Weights of a small GPT-style language model, trained from scratch on English Wikipedia.
Size: width 96, 3.97M parameters.
Architecture: learned and rotary positions, no biases in attention or MLP, tied embeddings.
Each number is 500 + 40 x the weight over its row's rms, rounded and kept within 0 to 999. Layers, rows and columns count from 0. Numbers have three digits each. The size before them is the row's rms in percent of the matrix's.

# layer 5 attention query, 192x96, rms 0.118, rows 0-144, columns 0-95
107:544521562483466488503566503538530506518543512514516534592520488514514448494479471474498490506532467410437466507536444472478573505497435516530445492478478463486494581464541510396513502443532444560468456522426499574523445479440412495537465449493432506531516502488498491481477469548466549446
119:461439515533519521511487592475516497518485538546515575491438551496503453473575546502400455524464449437531576573480510516470521513521437415548521501476502570470485551497492490436556459495501506519421507584533513454545554523509493502496542541517519482496514523476465454517445487531485428507
097:512491510468575502528441437497433531483501476543500434460476422459489576463490530531501431561492555572438503463488536378563492490484563480425492475518487459460502475483507460524444471493475469539580552494463432512526518489494464481548518500580456491456474492453524471509532510475514526464
104:455435584519511477511466511538561519569424495481563530531580537508473554461510568547457417514516446452489516538546442550466473547521517425484528503448470533516483602519489489486526525533560491578524492535498518461547554486492476486468508519488497511555502542538531457488506465590472498503
118:522512458489518535526517536450416498496585504510400527457537457467412463503533479497438465518466490517525533527481539391575486455521504516504492531580540437434509483510481486537478545499453466520487510631533507510486486550500477499558488530520508498436460469492506526551543544463495462456
122:438517415424538534509441470507470533449551516525449457447458536434496562492507520529470493455488539541501452509492573481513523500488550498495526478497502421521539439495499463505475475549466540553556520430561466544458426478543498469550566467500486516482471459450591447521506578453481496490
115:606587464483480451543502493479531490468564528564473512518501457444471435521539521539477578535430439548507476478511496483525532441513506543456488539519473501461463508451498537497411520490463520473466476601546535548460479505481523495531418485482437459451503451506429511515486559457494492544
126:454511501488517537534498482416483508431575516488477554462508461449426559571528477492502420507579473509507506504443512479530509492565531435558482493528445482463524482523515476542501511526468450515487541513498501385514460458542534481466493490533535437460528426537549473535563590550498536476
102:437413524539561505529486429553401512490448518526517483480477512497529590430521462484527531478503535519503499490513504476539432557477530515513453476527544524508541511492504417565545493506516504470552524506494566455406475449552494433509514508517566508598485506490530493492437436554521540509
133:523413488494512484519470488539555509547435465508485438539452512602564506455465477493513529531521481482500504470508492497488532537460522472510472484394522613442491521538470541433546469522595511528496491463473492603578540468473476503526486494503484514530525528519476441462465401511501492491
099:492454507437510496422503464520388539572531436446544426543543522514474483479551491536499527481591523518520506487451534502459473441465513490525492454492523522500503469460512451479535522481465460435511447500482487485496506459566534494520531543529529514522429537429519567485401454415469498463
101:514440444436472483467523446498508541475614528465394456514524464521451524553491506507501519479513518489503466519499486482502504520502576502439533510502471407512535434527462467516506539541494556527449459510558539513519518477583465483449471510487522539489495518530570484437504431553621483518
093:514531473512458505521468484523531504488511452491487510466456558469496519557534523438437513568536486478501453447486481589533464489516577534533426463497475447465524438498509493499499482489433487538504444387522579602478445520505457473444480435494442501488562481413506492511483527550467536501
077:530544534503452527512452562545509440515522482534570483546539504468576546579521479506545510523474494481447410470514477481473610433499536521485451502449515504477436416498529511464515476523503536515482497477524454529580469491517504536401471487581494469501454469520442542448483473531535447511
084:493536494431476464502595480517480551459533510434538508469585441448512528561495460473551479454516543507530577497486512513489565473525518495525513500497511543456584496575546511458483500458476425498498451538418490559499571474473459454521518533484578581475509543482489544451562495469520516521
101:455499501509617463527561445516499507553442461516514483505453457490443516475458463557464458517551435514510472527537515479493545495502516465427509494485518572536479515526450460533540526451517470475466519458517562610477516459583572451513535451473505478594445470496478525477443481525542505522
087:579511510479511494490452530501524434538535530528584512525507475523538494445517535549552518460438519498533590519525468530504543554532511461450568445511457474514442540542499542497455553423561515564465535513553530462559544549529446415553517479525470455474486515531509471491529426529550497535
083:509504476504459527501500516469484473508548490454498466497394552503464460484501470441461525492530557447550485573445548533523392544524477560496464477474475526468438480534456509559502567491425588446496463498582532403466519499478507478512505531562560511530446494488468494521553447499487532490
088:468529494584479466499489546541523492479515483456492541490562512522516429520571499474508451513525481512484490444520440417408496574448424443551498577438490472498541467522442509542447505533550533451502497461479515454481503495495559611451531493546507515517546488474466534522522459500506470583
088:503517528554573464459527513431516469469468549466440553518475541556535473532477534563581451517474456525499553523538397431431520493517480487421455524495473515466439496545441570484484456450580524560501557517517536482490475542520480456467509513479511430493521481530521494458463527540512445527
087:528495548518436545475473495539416494508573431448518500543510533500497486472539465523516551507559496443416431467568523547481458517425490498520572469513556555543466482449503527551535486491443510534554486472477497505475506514538514559523571509596513466438475489473542548527404515502469492511
086:494531570472453491553551519468493496496521596477512459514561532512494439504464536607523482493476453492526513510453470465479534478546546574538471482588450456456512464472491506605518540428487508488428463494477508524476480494463451509498577481519529483429528492546478506470593538488544541518
088:507522482453582431536554466592504490499449505559494477601511539454477425401452516473496503503458473481536467501536477531515514526482503437538498506493498493436421489510480523521450565439518433535525520535514528460456502552495525494562496572424450457514439513540496494503534536461452480488
099:485467501451494560492441507448521499512609555464446536494482515492508478535523599491475516441530468486472543496494533511566485488531517493522512438485474452486590530526421462445517526530406521555533460564473494496411476436465480480455537477514527477494522431464479443475524569552502478523
074:445461522424550555522457473515545510524553529487475480514590431460514509528456465493529554447551459465501458530485464471530499438532555506510462452562505468501521498503488522506560527464442553483496511459450497577517415485534564468510410489441467520462484454451502602503510501491451517549
095:457495565550501441459529482549470521450484534459494475423517537411544551416478556498521503505477550494478474529486395510468467487533490505454471511604446449471516551473455489530439484483442449517522422451477510452506521484499507483483553498490487556500454499447447563450528523456512537460
068:490500525448490547503538573506448461536537526529475494517458441424469514552532497461547524470487498472460541534546463513459561521396447538495486502490485386520521583497506516451458494515470497513503533591533501497519514492523504505520521452478460518551505423577531484406473498557574541520
080:548542473497418524496472554542463455463572471455501479518486510415533388445506494511522521491446498466472536447565537556515536546527544538501523505529551519519472505431506555492420492447498451484481444535451458487492456491426441496530513549470455476486497566475503521424445505437477481499
075:518535475462463467568481475535505507487548450510468536461466508455476476495497500569479532505388530481455437608584466488576470520475476534500578519532553489542484551486469510515467443545518497374559506532565490476477465448507552481501508452542476440535514501479530484476538473499520532494
090:495557552527508490498568445512417436449482494474496521526530488431463502512557420516471434450463540563505528529495475472500491549536568472489501505460499547437525452538530492521404524498442494433571474480530537444436523453521549448451502460512532492484455438484506539440452528517469448496
077:528538532497500532539544506483480530499480535532488518499548470533486501569435530512598536589506469533456542495527438488492474447517560578498500507607490509509418492441506488565501577557505505533497518589525499487548532420518460492487469466552537504523518459559553484501513483506552428550
087:560514513483464460431476496516501499560423492484487402533524518525521468510442496512545496513491477485496465504481421503509513389484489507462532498561486491545442410470417494524527484546496575525485560518411480506577534486446437517500488567485495517515500475566477523472572559481559494487
069:520512447532444497515482478538513543467477525479500492480476502465521525525523478516483508511458489504514466479535457469522407478548466498480535428542478485449457437520485541470478484347558555504511496500484453534438542551567438439456427502520455551512479509476586526518514405484443526462
073:488509588491575550484521520446456446461414448482478489560526482528461506564533558489523402506544450494513476533537466490446498491463501489537519532500540526554519471531546421472506569474508526484467434528552509494472482459525600509477532459468567513451528483473480530560474409517535488493
096:498488567453476486501508492580541514489508465505500467491585487493442524480505492597531604459455559476545488512501497505511436555487491495551530478459532486435492443512560533468488484436465508492424493445528534479471574516518495457472522557542522577450481465470421497453552464449437528531
102:500443532479531514442563460476496498529480398528438477500545486472509496530500553487477441456537463483487547566511606534518516467487537490506523502402463481510477505476504520527515532510483548492479462576530522501507534521476478521585459444524440489492548479494531451479518448628532535588
077:526525453470453489543496585551448521448442518563509502467470462508452496492457443448488544493552522534447469475548508462512455476528469504533537483536544514520471507471480523463550490548521431616502491487539515460490479544592547552556470557460430519436490477479544499574505485567461499457
077:597520448495502501544448480496497485557572512519489507480516568550502464520528467552436516562456535480491434492435444489540439472519504452452499523552500470469516524488530505568613454560494488505498489470462591537464531437484458524558544491504478468520478473473560448512482595464505499506
098:525487478442488499444539505455506455492439540569481512513541540494445474483453431452500537531427546494499519509410529519549530578482460450528499510474469457475483484545479491500599450547469484515420492542494561502448536529525551502529455498488406530516516461526473565540539586489451478531
085:514504491508431549480579508485482478527517474465476545478514562406417452558551519538478485518497553475520504533510587561551505466499471518540481513461406495440504479420569488534512480519484537471460453499527536437477475487504491543560493444587467507480540491565554504558552558503509507522
065:509485498517470419520420458504507510479509509478510489482451583555569454434545475500498559457451475510504474464494413453426475521482484567541512497568481495501542515517513530519501525469468425479506555552423409523493516475511464474389431477517524519500461500518470416493458516477491445507
087:490456464538471480537514473525511503525482523525503478479435465538575476423502434522541531512509504507506515526520503489430442585463486529475523476562608579491522543563507552475474430520575477515546562559469454538467544565572542482452484550479484453549433485501503493504469434489500513492
079:544552543511533481541411553477541519578521470401460500471484484496471527506569516572500558520469484542548505537467519526493509484499523454510495554574577554483526540530519446498466495484462514434468485499507520595541547499465480472470483448528474512495455550566494533440427585474536499480
107:519525460502476518492444514517555468493538517428467499504484578563489447512532510482436495495432450509441500540494483487533484375536504512459501488588463464518564517418470457532519506496540506464514497481545499560496524436508467538446482562477538519481448459590451506542532574452563500476
074:520514465542436531448592479470546494498539426481551557516499544466453480537469501464582520505478481492498539472524495514406545457507478508528559513538425530546604495476456450470455497491501500444520531478501492581563551536497447451468520466526510546468488469457545502509457573558531472467
088:515456527491508516538533508507488484504491542461489528480501498420518494508465516526521508488508583450449475529495499573507490480573525387507518447503455451447493482473436529549477545503473517594584485405547558505464480464505451528488519457475451519567476458465511445417531421525518455459
097:555536431476508524501480529505511535474444481534509523456495571571587463418506525485501452548485534514481515478439509498508547428470497455474570534466595478470465553462490492560453511529551444481560480541584548549500449465460515533504544516521476498469613464520533494515460512480482477519
087:482535511509474422485560535531407531504549446519473531476500438579514553501462465512500510548551493491447498532523446538524465442418525410467501489554571578498468507485433553502472482548479477434433497567512445534466520537498457537486499482494533504480468452565507541526522494515549555471
087:480542503478514552476427510536474500476487524525539431475608510514482482489528578569500444404549530487553578508539474524487490500508537490488514499445446468542497544463544524442533498520575510527451579431466506472466491497423542470584542482467499498484525504493479595535462464538492517501
085:482549460454522521443431523492458499501485493438475454529468583462411429498498417510501516498498535531480470537478477525519537558508472603534531481510402528587514518509483485519552519486517505509555496457459502481493470454503515495454498548525554458562513496583440478442499506561466462572
074:499526530518502497498475435460591502509508519419498502525489460523504471587492500407492540547529488563463485513491526421493585537592482512540512523522549514423543464438445469551452480538562543463563520514490521499536488476453464488531417497522486482450475469435472494424516488548536489501
091:491483491473493468458492477590558543440527554580558541526446463443462501516473538578545520513583534506529512441411548480494439478541463537472456539518492500515515489509477521532483493525493513455519483485433508457446541465495470458423506472506463497400540515495541463593490505571488485535
093:473547489536438522457483524477538427453484491471483430484449503479418518524446515447523517486493528534462398474547507536459505516529459551489498505541495538538457504461369508488512536540561545541520464535456449418436501512530510535439546526440475521518465458562482479514500530549560509476
085:491534456472520569398500500532408524474560484445513484586450516487481447542466466512431451465446468486459514470554482498459467531556486489471473528488487565416504547544483566511537493480555471442451562454471493543463467482538571516527527461500515518537528528528474479457508512537582506467
086:528474468463636501501454453491408478492460473539509453491542438462512535526482540538486472577498431399494476504505472449509563532439490481466499540439523446454453504536448475523569500498472494534485522507496470535515486462510527521527546514518469502509444526504454557517483567574477419477
088:443500517488502453504438517529498472489520489486479484429553515458511385446520476627481459466520528502473422488483585481482497511479536434492451456505543467537469528469457482520481472422469523544483432482521434492457531570514439453511482484530449514479440539472535586519511481521466501533
074:530499539488470464507512577514481471477551558519448480437534595451570482491558496458414512507480477437485456461591442486494513527488507505487538511547528487463536429476449501525524424439492552554475537512515559521481476488459484479564581579488537566479497454515518491501462542527489494447
080:469506495546549553541436492522482539466510488515432446567503466559532560450515448465502511446487470511442528469496444534485531486460555512457474510519461574510479548462472528466504513583488451482450540451464481446484424495511551501562440484510521559496494517433529545555422483539451525587
093:554537532518505478473481519480560547495510536419491591526517492535491532501459487458539515517500460416488530452488523441514522495476553492481496530493538472533598482445386456518467514555514491491528429482475510552595484453453570500521514504521581581482536510513515562464472455546489471531
081:418517469476500579475487508560467475451429492545538422527507507541530458520421526519513455449475490479500541516533502446501547435479539468497504505510525548459530482489607570527475474484552524497418478562516557517495507428538436500534504473426480477446554540426434496520507516516525482473
085:503531484508431409475492477472445475476461507465580491458495525492423449533473511445483506445525521515489448435487494487528544494499437497536585469485498494558575429496397493492478531515531495413575482470523545487496540495487517522431473491539486524459502456526511479515586534464563470436
097:455519473529491545472466476441456389525529548512548490520530506464472458525537556488449411519510485458422463504394490548535541523491559429521454440488573495523487521496474515547533545472488511495526502476502532550531558465559472493487551446504517463501519434506531594524508478489522477425
073:491522539545518497470433504505560474449483569542535528505541486504452528516508513536556475531491468522491551520471449435523444420544545509452429515472460538496458443429504450572442461439495493536485494427426526548489469500509406573561544580491546490535499511480524484529521492500464468527
098:513488486463505455497463430457465483524492461545515553515479515550522521455503398374485458530488472487442512473569503476568502453481448534469499490506555541452424525516470507507515583487503461484573485566516517516514456472528440510443555497533511456541511523452502444588511571488486470462
060:508441514502539489499508562445506504471535523530459521471461531523472511585475482520540443567568455408411529609547470488584551477513520503517505506476543569575481557536476516445525479485546538505533444509538546504537505467487479438504498454461517488535495458557502540465510477565527450506
063:508452501470459510493423505447471478508455481392567482475477540513543519561508458457455451536472493483417480528465435540482478467544482414487542420481461472518514512500433580508531416534495511527454460476495562454567562496572513530501512478528551517500489483538487495570500468553485526504
062:556505543488545448468467479466514489470467463459532502486497531526466530497510524550517438422467504411559482485485527438513524455452497591470441505546525467475505432509519423470490493461495451523472490475488482514428492529448374424434475541487490476507461521425483482493502541502504459412
076:486465574539438512524516523420538514480472446507514471453545533514431537574453486467473438524482512438429487522491432553581408508550534429460480461506475476553489519531514521494545459539511534540516448482443579486484504434489486516471466456499526588524530487525464534505567502516519511536
073:559491419460506496478497537453490484554537516537439464518508476522441381474539546559486534449553521526479484529482517519483460478421484542507532485496515460523452498422478512472549531452475486457505482535519424445484512522465497457505518558499466472434491516592509488553434471416440551460
065:464569505512515541534536517476518453420531499551545497524539486461476556508502434480494569485468543523474477475451485482484459533552502509576423525546504483524500508448596438496551538455511439484476437402568456481420477481488504490468539451505487535478452490454541540536539435474489554532
079:484546474485476519478549524517536479512534513528505500540545474470456497549523524467573568468532483507450469502502441584419497460466448506475460573485452468552485531433510488438545552461470501511372403478457475455478490504457532514544492493467517489495499523596496558529521470483520567545
065:506535482471459541550536505458500482465546474570436464560464465451442490536528450538471540472553547558479532531511546514508451497449534478509449509547496500540443527419505543483492545448486513511529478445526455397437509488484496509483475499618445531434492506579528550538470484488494558530
078:443470478525536520504498492518486508479479496549492485480524515519535468458447467513447468535490493506555519545419486452536522566554522430528541482478565535429545493547562462513435403503524429473557543497545482595509510524598523539504488441549511511556485466414551505506484479452465476480
107:482501493511549484508479462541466525468487516460487508502408497579489511434455511490479431519440440473521516465582497444539508499529551464453556520418543592426514515521497487487415514503531446441521554584508543534535457510446483488500530537487524466522523534485474422438495528518483438454
098:530493493508468530447438542555523489468500489570515403494543525466477484516449581479535589562549472533422447504506507496475532512470434473541489439508453418563493448488503503518503535497509538474461461438535499499516570503506551538473503453577462530516475516472481563526455463534532589511
123:489469498550396563465509569520538488499538507552521470500530432503520501533492485458493532486499483546460504502501408553520500504482536465448526495524438439520518473483510480529467493497524482514431449474489481492505516486572499570492466541512502532526393501581589508546632516501488517578
146:536546442477549541576494458485559487545449451544475492530468533466472473483433468485505493555500507488488608439496465525505508508514481442577495499475533442494472540443423522446543548510550488396561538449515454557504465500493518543408555482503468525515557519509521566506527484484517488513
128:562507563539458541539506480478472470481525459549442502612440517553604505534434562532498575489450508482482452478580480410453546523526548453498478517514495487482438500426482557458513562468504531549536455462496497501500478487551536498488469497440475494452499502470502519487496467507489421520
128:393581571568458414443507432489468517545420467556505475473502532485540544546524550516484499442491493500497573511570443477503497490471511580490515585468477532472467462525455486506434491500513420504514442502464523475498455523471505497513491511478466482521519509492456504452581450465493525547
132:452488557494486459469503467487443454491506440524512518490459503515439487532445608529472518508504509484498513484569544503550481440570526402522554493557506488565453522494465523471520523546539574475500500495526500539517523505527471452509526466552514432439531570554556462503488499412498481391
134:467510435445525567490409552432548479534581524532535438512560501480541482510537489522507477448499530565498588484455479542548471524523573503540509530491506500544508559528474538516546486530444506529541540519509454501490475594465496493497520474516437488517556491475411539542473486395494530502
130:534494450483444519487508464488478539550538481515539537463522512491445457467525460578422530537527554585456481431516502515516480484496487497488500547545496478475470402484483501570494494465558503473469476493416472488511518502572466500492478467477467484519546468634436459456607466493491481538
148:478417524481514470451515521475517545492524502499440489503523525452532557529486509430531489475540517551520563528478542474515528523489516476487430425505502531424420403543472544550530524513535469491506540512559457470457491531503520491492509389462443517414573540518506491420438454451482523496
142:431486486514498539502509496491536504550493511513571430526568504503463531489448428484564516530582484610596410482485527459450500486561460530439500533529507519499501484490484559474496501446530571464495480477472503574515547485515442560462496538505528458495447564504473571494531478519556543498
136:517538549505433464453453529483489545541543469402520491502479535492479499544557517462486501452509485508555459452495469537446527482470556537483550568522457602506442481455443553483502539537459466532491467541548508513498439479465507570407576514503514529549492543485541517496479525445542429549
149:476581572514499478485536471495403498544492513456465516558510467566451529498497510488476488432581441493571464569513532505480504486477521494511412548465540443449539524523491489503558535501435488413479441539517478521512582539515535440495494495471529448551490459574479545509451538520467510473
140:503552455483578492526425533466494510490463537498474495543486510543491434460494524462437498520553473475534542441539507472444555516555507549452537580507541437454418494484456478505532502435544524481515520461586519512455429453496519558546541445466465572502483500565426504560461507496468491499
135:529543463524505458489447463463553540442507428465531443492495597549523449555442510513504579558580526473423521508544530524521537462502484479489479411490511532578514545443490536513502511523509538442536452455588528472474548448452540465483460454542515450493494532511454505492496474556492501511
140:488411495488476504465505469475564530482531488569508442528508539443486576457477527526473518445553441520456440438538510522437503496436496529546486470565492461523486506500480535539463436476501522495505512544453481478424461523530587481593548503523539493469441537490549412566492448515472450506
142:557535553522437510516411481547554488478590536504487497519459505475497510487510522442514567463450484491453484493537509559501439470442462491476422503488520526499500423413516540508473533539469478404490533421513511517514473469504458580495554481515543562518473488538539526491512399503475526563
145:420426518526514511443521432496454473457503499438587569509493496535474487501520496478507542452475510415487528512518497516455479552537502520521561530509490464528441488446464436493534594504525533513451493557400474537547520504450476434532467478563446473491437466501444507468498514490552445444
135:485537527478479452463503596564486534437467465501487462511476537485471480459522491526452551465516500464447481480564461508529495502540591410527552516559526506475446556493562520525505435548504557520475466515489521420542461469537382494477497495513538511510472583526472558503462529543434473498
150:482459519487542470508476530527485528526421483534512552489522433509456511519498558563473548440508549556483429519457500509567418427477440496463511544474534482579462544505466493479473552476504508469592494418530512444494496491480518465535515471533507583443487497508524547499537555402498524560
135:454475435531477567521484486522412427527529461493493535432485536463497467512544491456600459487493514456452464440505503522492557527490529527547469445522449525565526512598495538516541479488562463548482468503533505519441507460554528466433450436501491504536476480563569473556505538483434513489
128:436498543555477525483471468441483549478511615534469493587519569524409482525479506489442446464497413525518545498436488507561527445486500468470502524523551467458476548508499507537478497466532495571505542457456504539472460473496523541533525545546530501526489492460475548492580428558476432528
128:529520440466552532477456460571517465489481439492509416556512543423492485479535514523506507521504499530512459519508500509555437497464531482515567515554518557512503464501446432450453518512511510498452488523606467512529517583527462526554529469500514462508529471461541488531422648528525516474
067:470486503511565489521531438422470527513545502587484551504524507490523529451543540541496495512471465483451577526446512535475508489446546410448460481460519448502507559534456502509540488500516492547471526464547442535494650540534528482519523548498583466528489561546509503495469585513502516512
083:558453621449471481417558414544531460440469495489481517541515488528501519465502473461516545468507439539565502584518484520507510554472511436521456477537448533455533506531570497464458516476555414507426452499532460534462527534494526495508474473564539488449509495484498567500541506482535519529
070:558533517570454461467517489462467538552482505522517523491522546504468488555525542540485439563545507380522536529438512586529496472535496558503528546512507396589517543490472446530522439540445489509498499522474552485528518529517421517487538550539477517549524485545468573519483499544537460529
065:506459450474444475490569458413463517446456453503500495485484511536478508531487516504473558573543501534473465488439554515515501445464516421483503468542453477545596493533472538519525450490555533538459447521554466459466518436569502455492519415519565500485482484512504551575521531480551532421
073:512434490493510557509475498518544467474506551446556485491470572516551510404514462517551508442496517579494510549529558520464475551522526476528499462521545553514486435497549487512563546499443481560511591506463440485444525523547534516469461569537499508495489577547495436466488586517430523520
073:462499552537483516473537481553521476541525477497477473532571474495538554434434446437513484479478531478503462488552473549523524509448522596472484519383521498458476517533468472475471528549505542529559488481436582567546467513498499488539503516454396536531544516485448519444507425509529465550
091:519519488505432483526508509444496515457521521527528532558524534493499490504518504463494561516566507478492517458432485524443441422532512487534495511494418514525463469497455539461583540530462518596439482482528468404493541528570509527432494530456569508456511526557449576522599522474483468469
080:379506556511514550502559466511463479565461514490500455486514501509454529476479464445492493393521534514470497486488572487550447502455557486476488452414559495509456477562474475548517515552468474548503511563449534418532480488531487466561536540453508526562495450447498470525555438465476517480
098:479431510523524529501551458492400519525475515502481451513425497524504510428544474550508543496524520539550524512459527486490477557439499551551508465494555498428554477546559447432469506504471538464532497511508492517492518505470542415494500504553465464547491524383537529506382491492450434500
081:495536453481530533559486498505544476535554512554558538554572463451550472472487476427517476470542521547555506422534495478493535495536511502510487437458558536382546486506483529464430493463521446443517487577494467574508447506489538475514517507435405473453539479487514502497490464426523503466
099:491542479487527445508579504434465538509508491493492497533466525558446442520498528537507617483569464567522511549509507482550527530437442620503486479530496507556502576531515492459513508410391524459493473464513517489512525515489589464515487473513505521527486517552469513541463475444508454509
113:508476472477508478527544497444501515500538464504503511462537450393551528511576502492497452483494498536493545510552469510447526581407551497441496486533469487465441482530513515523418448535560505535451538494477498545527567552599427533561462485465464534502457454557516519547503551542538521475
103:491512453554515504534532565510496483480479509541506516547432453562519400504462537538492485543515476494553521479601527474452511523522475550508556466385527495442572524491517493463532513464525548556559576518532499503485468515460483494517534507465542406485510501419475503471459467428543466459
099:528474584492478519504467473470453457514503507489567530516570517548540495461610533472491546443444510460461514471508452529471531574482547528523481509454489546510508522439459491448511442527488584586572427509426545493521549496507464524489511501477451550576478534514476504533558469561494491535
103:475487524535539456534548517498518505431508459549480491447431545544517528441565451527508545434439490447483528539514526461510413495526507421489457512550497445426485469502560519481530515503430437504497484543527542471549542600457502455483517444522460479495509494482464481514494521505567451402
096:477505559554521491529565396554438512502423471472473522454547497498485566511447524563481506519391499477488514470538441582527457453453497488497468514499437419508465491459527421539463473511493468531461499544485533518495519422472507487475413498510470538546538490476521575512539537511513485479
104:553531486488483497546506453519524524533485512633436463509484508438451467509461475524557569510471433525483481539502461461530485460536539422541505516472559481504480512478516530550483494553448405427479500575548549566543494464543473575510543502546525576466504480501531521489523459545510470518
114:591498560480473454417423547534503437491492438481494505520455493484544538455560504469458467480534548433448420507518466530542523484434500496545549516498505446499501482443461460530507519502582543526450454467479498467515478444525478517527494515507533512499409529480550506558550564567538492560
100:484550471528463584531507507506447467500534467424532557506514544435446445461478492464468534577529503536552522442591529501427511542459513521502478419568509532473490482485457542546485443513444509504479521525469509470545532451518502482480456427501525464577534498491510475475616536471475493461
098:525510478497578511492555537524451478491420622511480471570507508549480466411407459547485474486461465471540474550520464494553499506557488449469530492483522581461457568509471504408548535514469533460501552511468460525520502541454450477522510586491493509499458501509456523534522478510500518561
105:457543511542510566532552541489450466490505481544487553506459467468419492533486517484576477588471516424506431453506448436436463500534485512468487487551511459554511571476468500497484523585474457498525532499463537448492528469562527492488456430508581428478474447516523497558543556545504460500
099:566503508497518559551471494504551547495484482517524469541526462512481509529441526463513503586480522486453447500399466517517539509534426468483500482485492502540554538505504485583532513522521512508512546474403471535495450506568424590447474489503506495558475521431539569517576435549539521555
106:492536423531577524541510516474533475526493512486483512561538447522457478532447496550481486511467397528508542554468461490461496470548473562492502550466472514522520531529517480516528550432419486489482510522496441523513477504525553509471477453473477491518545522483364550605549430542553497455
100:488490402495504471527451530522463534491501504465468413449543532447432448484460466536518467566450456503499513540413431564539543572552538535459508527502461485448470574514526534529486503448585428507529513484504511529495478503503420523520418488472522502516482467585505468498480474530519537502
086:518492472493532484467460456507481519537507476535456450588489559466519462479527478393506584514592496542489553479491418471474543529522513502491447483533473449527436464487488565501487503527483447488499527446521504520550425446520470562557444481545413530514456514501521494583514521518553439529
120:457473450518508470537531515525538522487467467571455543467577469472428442568523485529483465563496533562464464474492448463546540448534536475444547512545443544484534472491496562551509528458469456447556575528516493511507428499555516524556487477437491579480472520517530557485548500432516450534
094:484451463504598515469522506513482515492447523529440533470566495464446463516522479471541468447509449479488451536560514490443498435507493516500477573459542490536494505465556484513537573461515493496493522540494516449545531571508570510589544510531430410423438458520508455552540554549462523502
108:439520524509450501475517495506487522528532492532583445455527516445446591523436515460491477494530538447540515526453573464532497528480447577485460489554573464543523539515500492537470508416502491526547489540425519528432527513515466468488443554498508529594522501466466501474438460519593507459
104:511458508554456471540487530484486516505519502538586470524498478493579458461484499501512495516458429464547528486604449453477560529511489471495522487483571536463456519534530532573507478454551493526466511515522456526585567506553473547483486518487473374454460462502462438484542476507592476467
100:446440523446428519487584451497542535527440578491524511542547479463519478516505436458477522472503542564546516501453568483533493527494547552471581508500497454480490460482507528454532495611489508555453557466470530546572463536474461530530453527544475521502475472457449528495518443541542444529
105:560512487486540435525458562437539482494522498478450531505500534483522431510532459532521459521505449511493524552555422474531524483453545461492477557486533573507435469434452429514494487529464491474518530609519549481524461522489446444454470602499408525519541494555524516534523564483509492514
118:480528487550583468505509484482553515538504491508520506504529478500495537510489466558493450462528485567512472491461495416427535522501488472532475561400526484463475454500486535478408549460450514486557514447468546568484423483545572568481471440512382483499516479458508512458565482501549471490
074:496476552508486517454549494533533469507537506549488517493545494501510437503516470494526567500454506517555466569523506465547446538430482436549462520519479492482486542525665508516456517466449452535431543510506539492483422571471489500526458455596501488514504523480542474456511508490534448583
080:533489448463528543488461486578522550511501499476521421547485507484544493483517503536390515532482477550418534521458518495476590427569504536557554408571493427523495490491436530524503485510411512554524511466498438522572515465542529501511476474563532526466496471447504506472517547485498490502
085:445494524555496524511548522458487454513501506483483476580514530491502485492556541438529521522518523438519492513522526498478429595430471406443387595463455475467493489492503529465498507491548443560462509507573534523459534489475493506555528469525530562535478545463538459543503467531489498588
075:460577433485458504541435531490535553533505539504435474494438489523485522487533484608507500502526471542506471477421531492442494442556504537492513465489524480555566531520486472430513500475434524509471556544479402491471491500505480515478470455467478461511570572488474458571402516561482504479
096:525459401445480459489471503508493502501429512460477405514460525523477551528379419507521520478516454521463511516507471534503543493517562483477527422507517527482506470485433508486552464542483540589476429459483467478548457479599517485442467493478578482542481491498520490465495559488465517461
092:537479556524494517462527515525484484504490478559486513537552483494480509475488469523479501500482518510533452502524459502472461581467490501538442565353475548491452450494467468550510554482600460493549470554490504507504450562492464512540438541508424498455463486475477423493605440493489567516
092:452474462457441479537485491495432522471467597539505410552529486493466573511481462470520509513538453573490486486447515535538471407544530526464518484546482482504483499466518515483548548520412505524485390486491541465513515496527480460467512555442555494474470432550490516544456599512472519489
084:364487469478487602507505496557484489534455512512544415543480501531515494507490498493520504432508476537528509528544537526509514513448494558494499504451470511503439506490525416512525479529472488558516486573476442573504359484499469484548470533544489439482554482531465447515486548521552497460
089:525505435497473502467430465480489497532488450491486513515524569545544427474522513526551607580557498533546470473472420483491471553466532473553509512510542566433551461460540561496531452534573508449449526506498433481544529495534455522499451483517497505505495520442549485508487463425434505443
099:537517530458488507454487487550494458516474487557497483574590536486512576520525460508508552564521482458526537488525517497595565557469520495497556556481540536484551509499513512551527575492546515492586461466490444517507481567524471506561571510538476546493532498432483468417511505426515540432
100:543451399523554515459449502478527520529591531478544517529514464539479419523459479555523539588519438551600570450466466491474487537506495516491483540515518495541516536417534533462473469456500540463493541477523502519486485528472525555523490537538547473484461457513520512515430581505506486418
093:535494511455512501513526504515460535466494483544442517560511519411488526606553523462487524529449475494492523547430492517575469435530514523461511536534472415501443464477459507518523557486486523518513523535512494494496450548537511430511421519501427522437488515450509592476606569536492496529
101:508430574494464501467508544538534514493458430558450467458547525493465516535440449525534519537450493530523418520424479507533505596429514510490543516504490473527440473435533460567468501449454479537464515434553477484488466516501495540512471554502468536492522487495517508523575447522592488585
094:545450470527482540485459501562539495547542447519520533500528540438512544481487576471484451392389505467525474483496503479515523536481488497497552437499480555487509391505504517487487482498508486509469564558491460540537449453530517404513439547409448506544481508550481484448508509508527440489
106:551512459542517483534529510455553510506542500530490494507516458517524508440517588519520499539496479440530544529406547505464523447525513569556496420542492528449433533516532525441439464432486498518447599452521549509522478538512459494472482501453477471377446515533537532506509472542465513549
098:440413501497512499532542439498588470524457476495468422506450492532531469503436475441512443497487490540527522453506410444491526507493506498471504538515476370422497462542502451561491543477517486550506426509492539568523488470449483489518453439556437476502550453492507506564502513517489474471
096:529511505449551539507453529476507531552479528385539535540496532587533491525544471582522541450539429398498502490467503543574460425551492472517473498471522519517498487447479525484559502533526524515459473492483499576502442461476512505471501438471511448548536434410474489481453490533473467475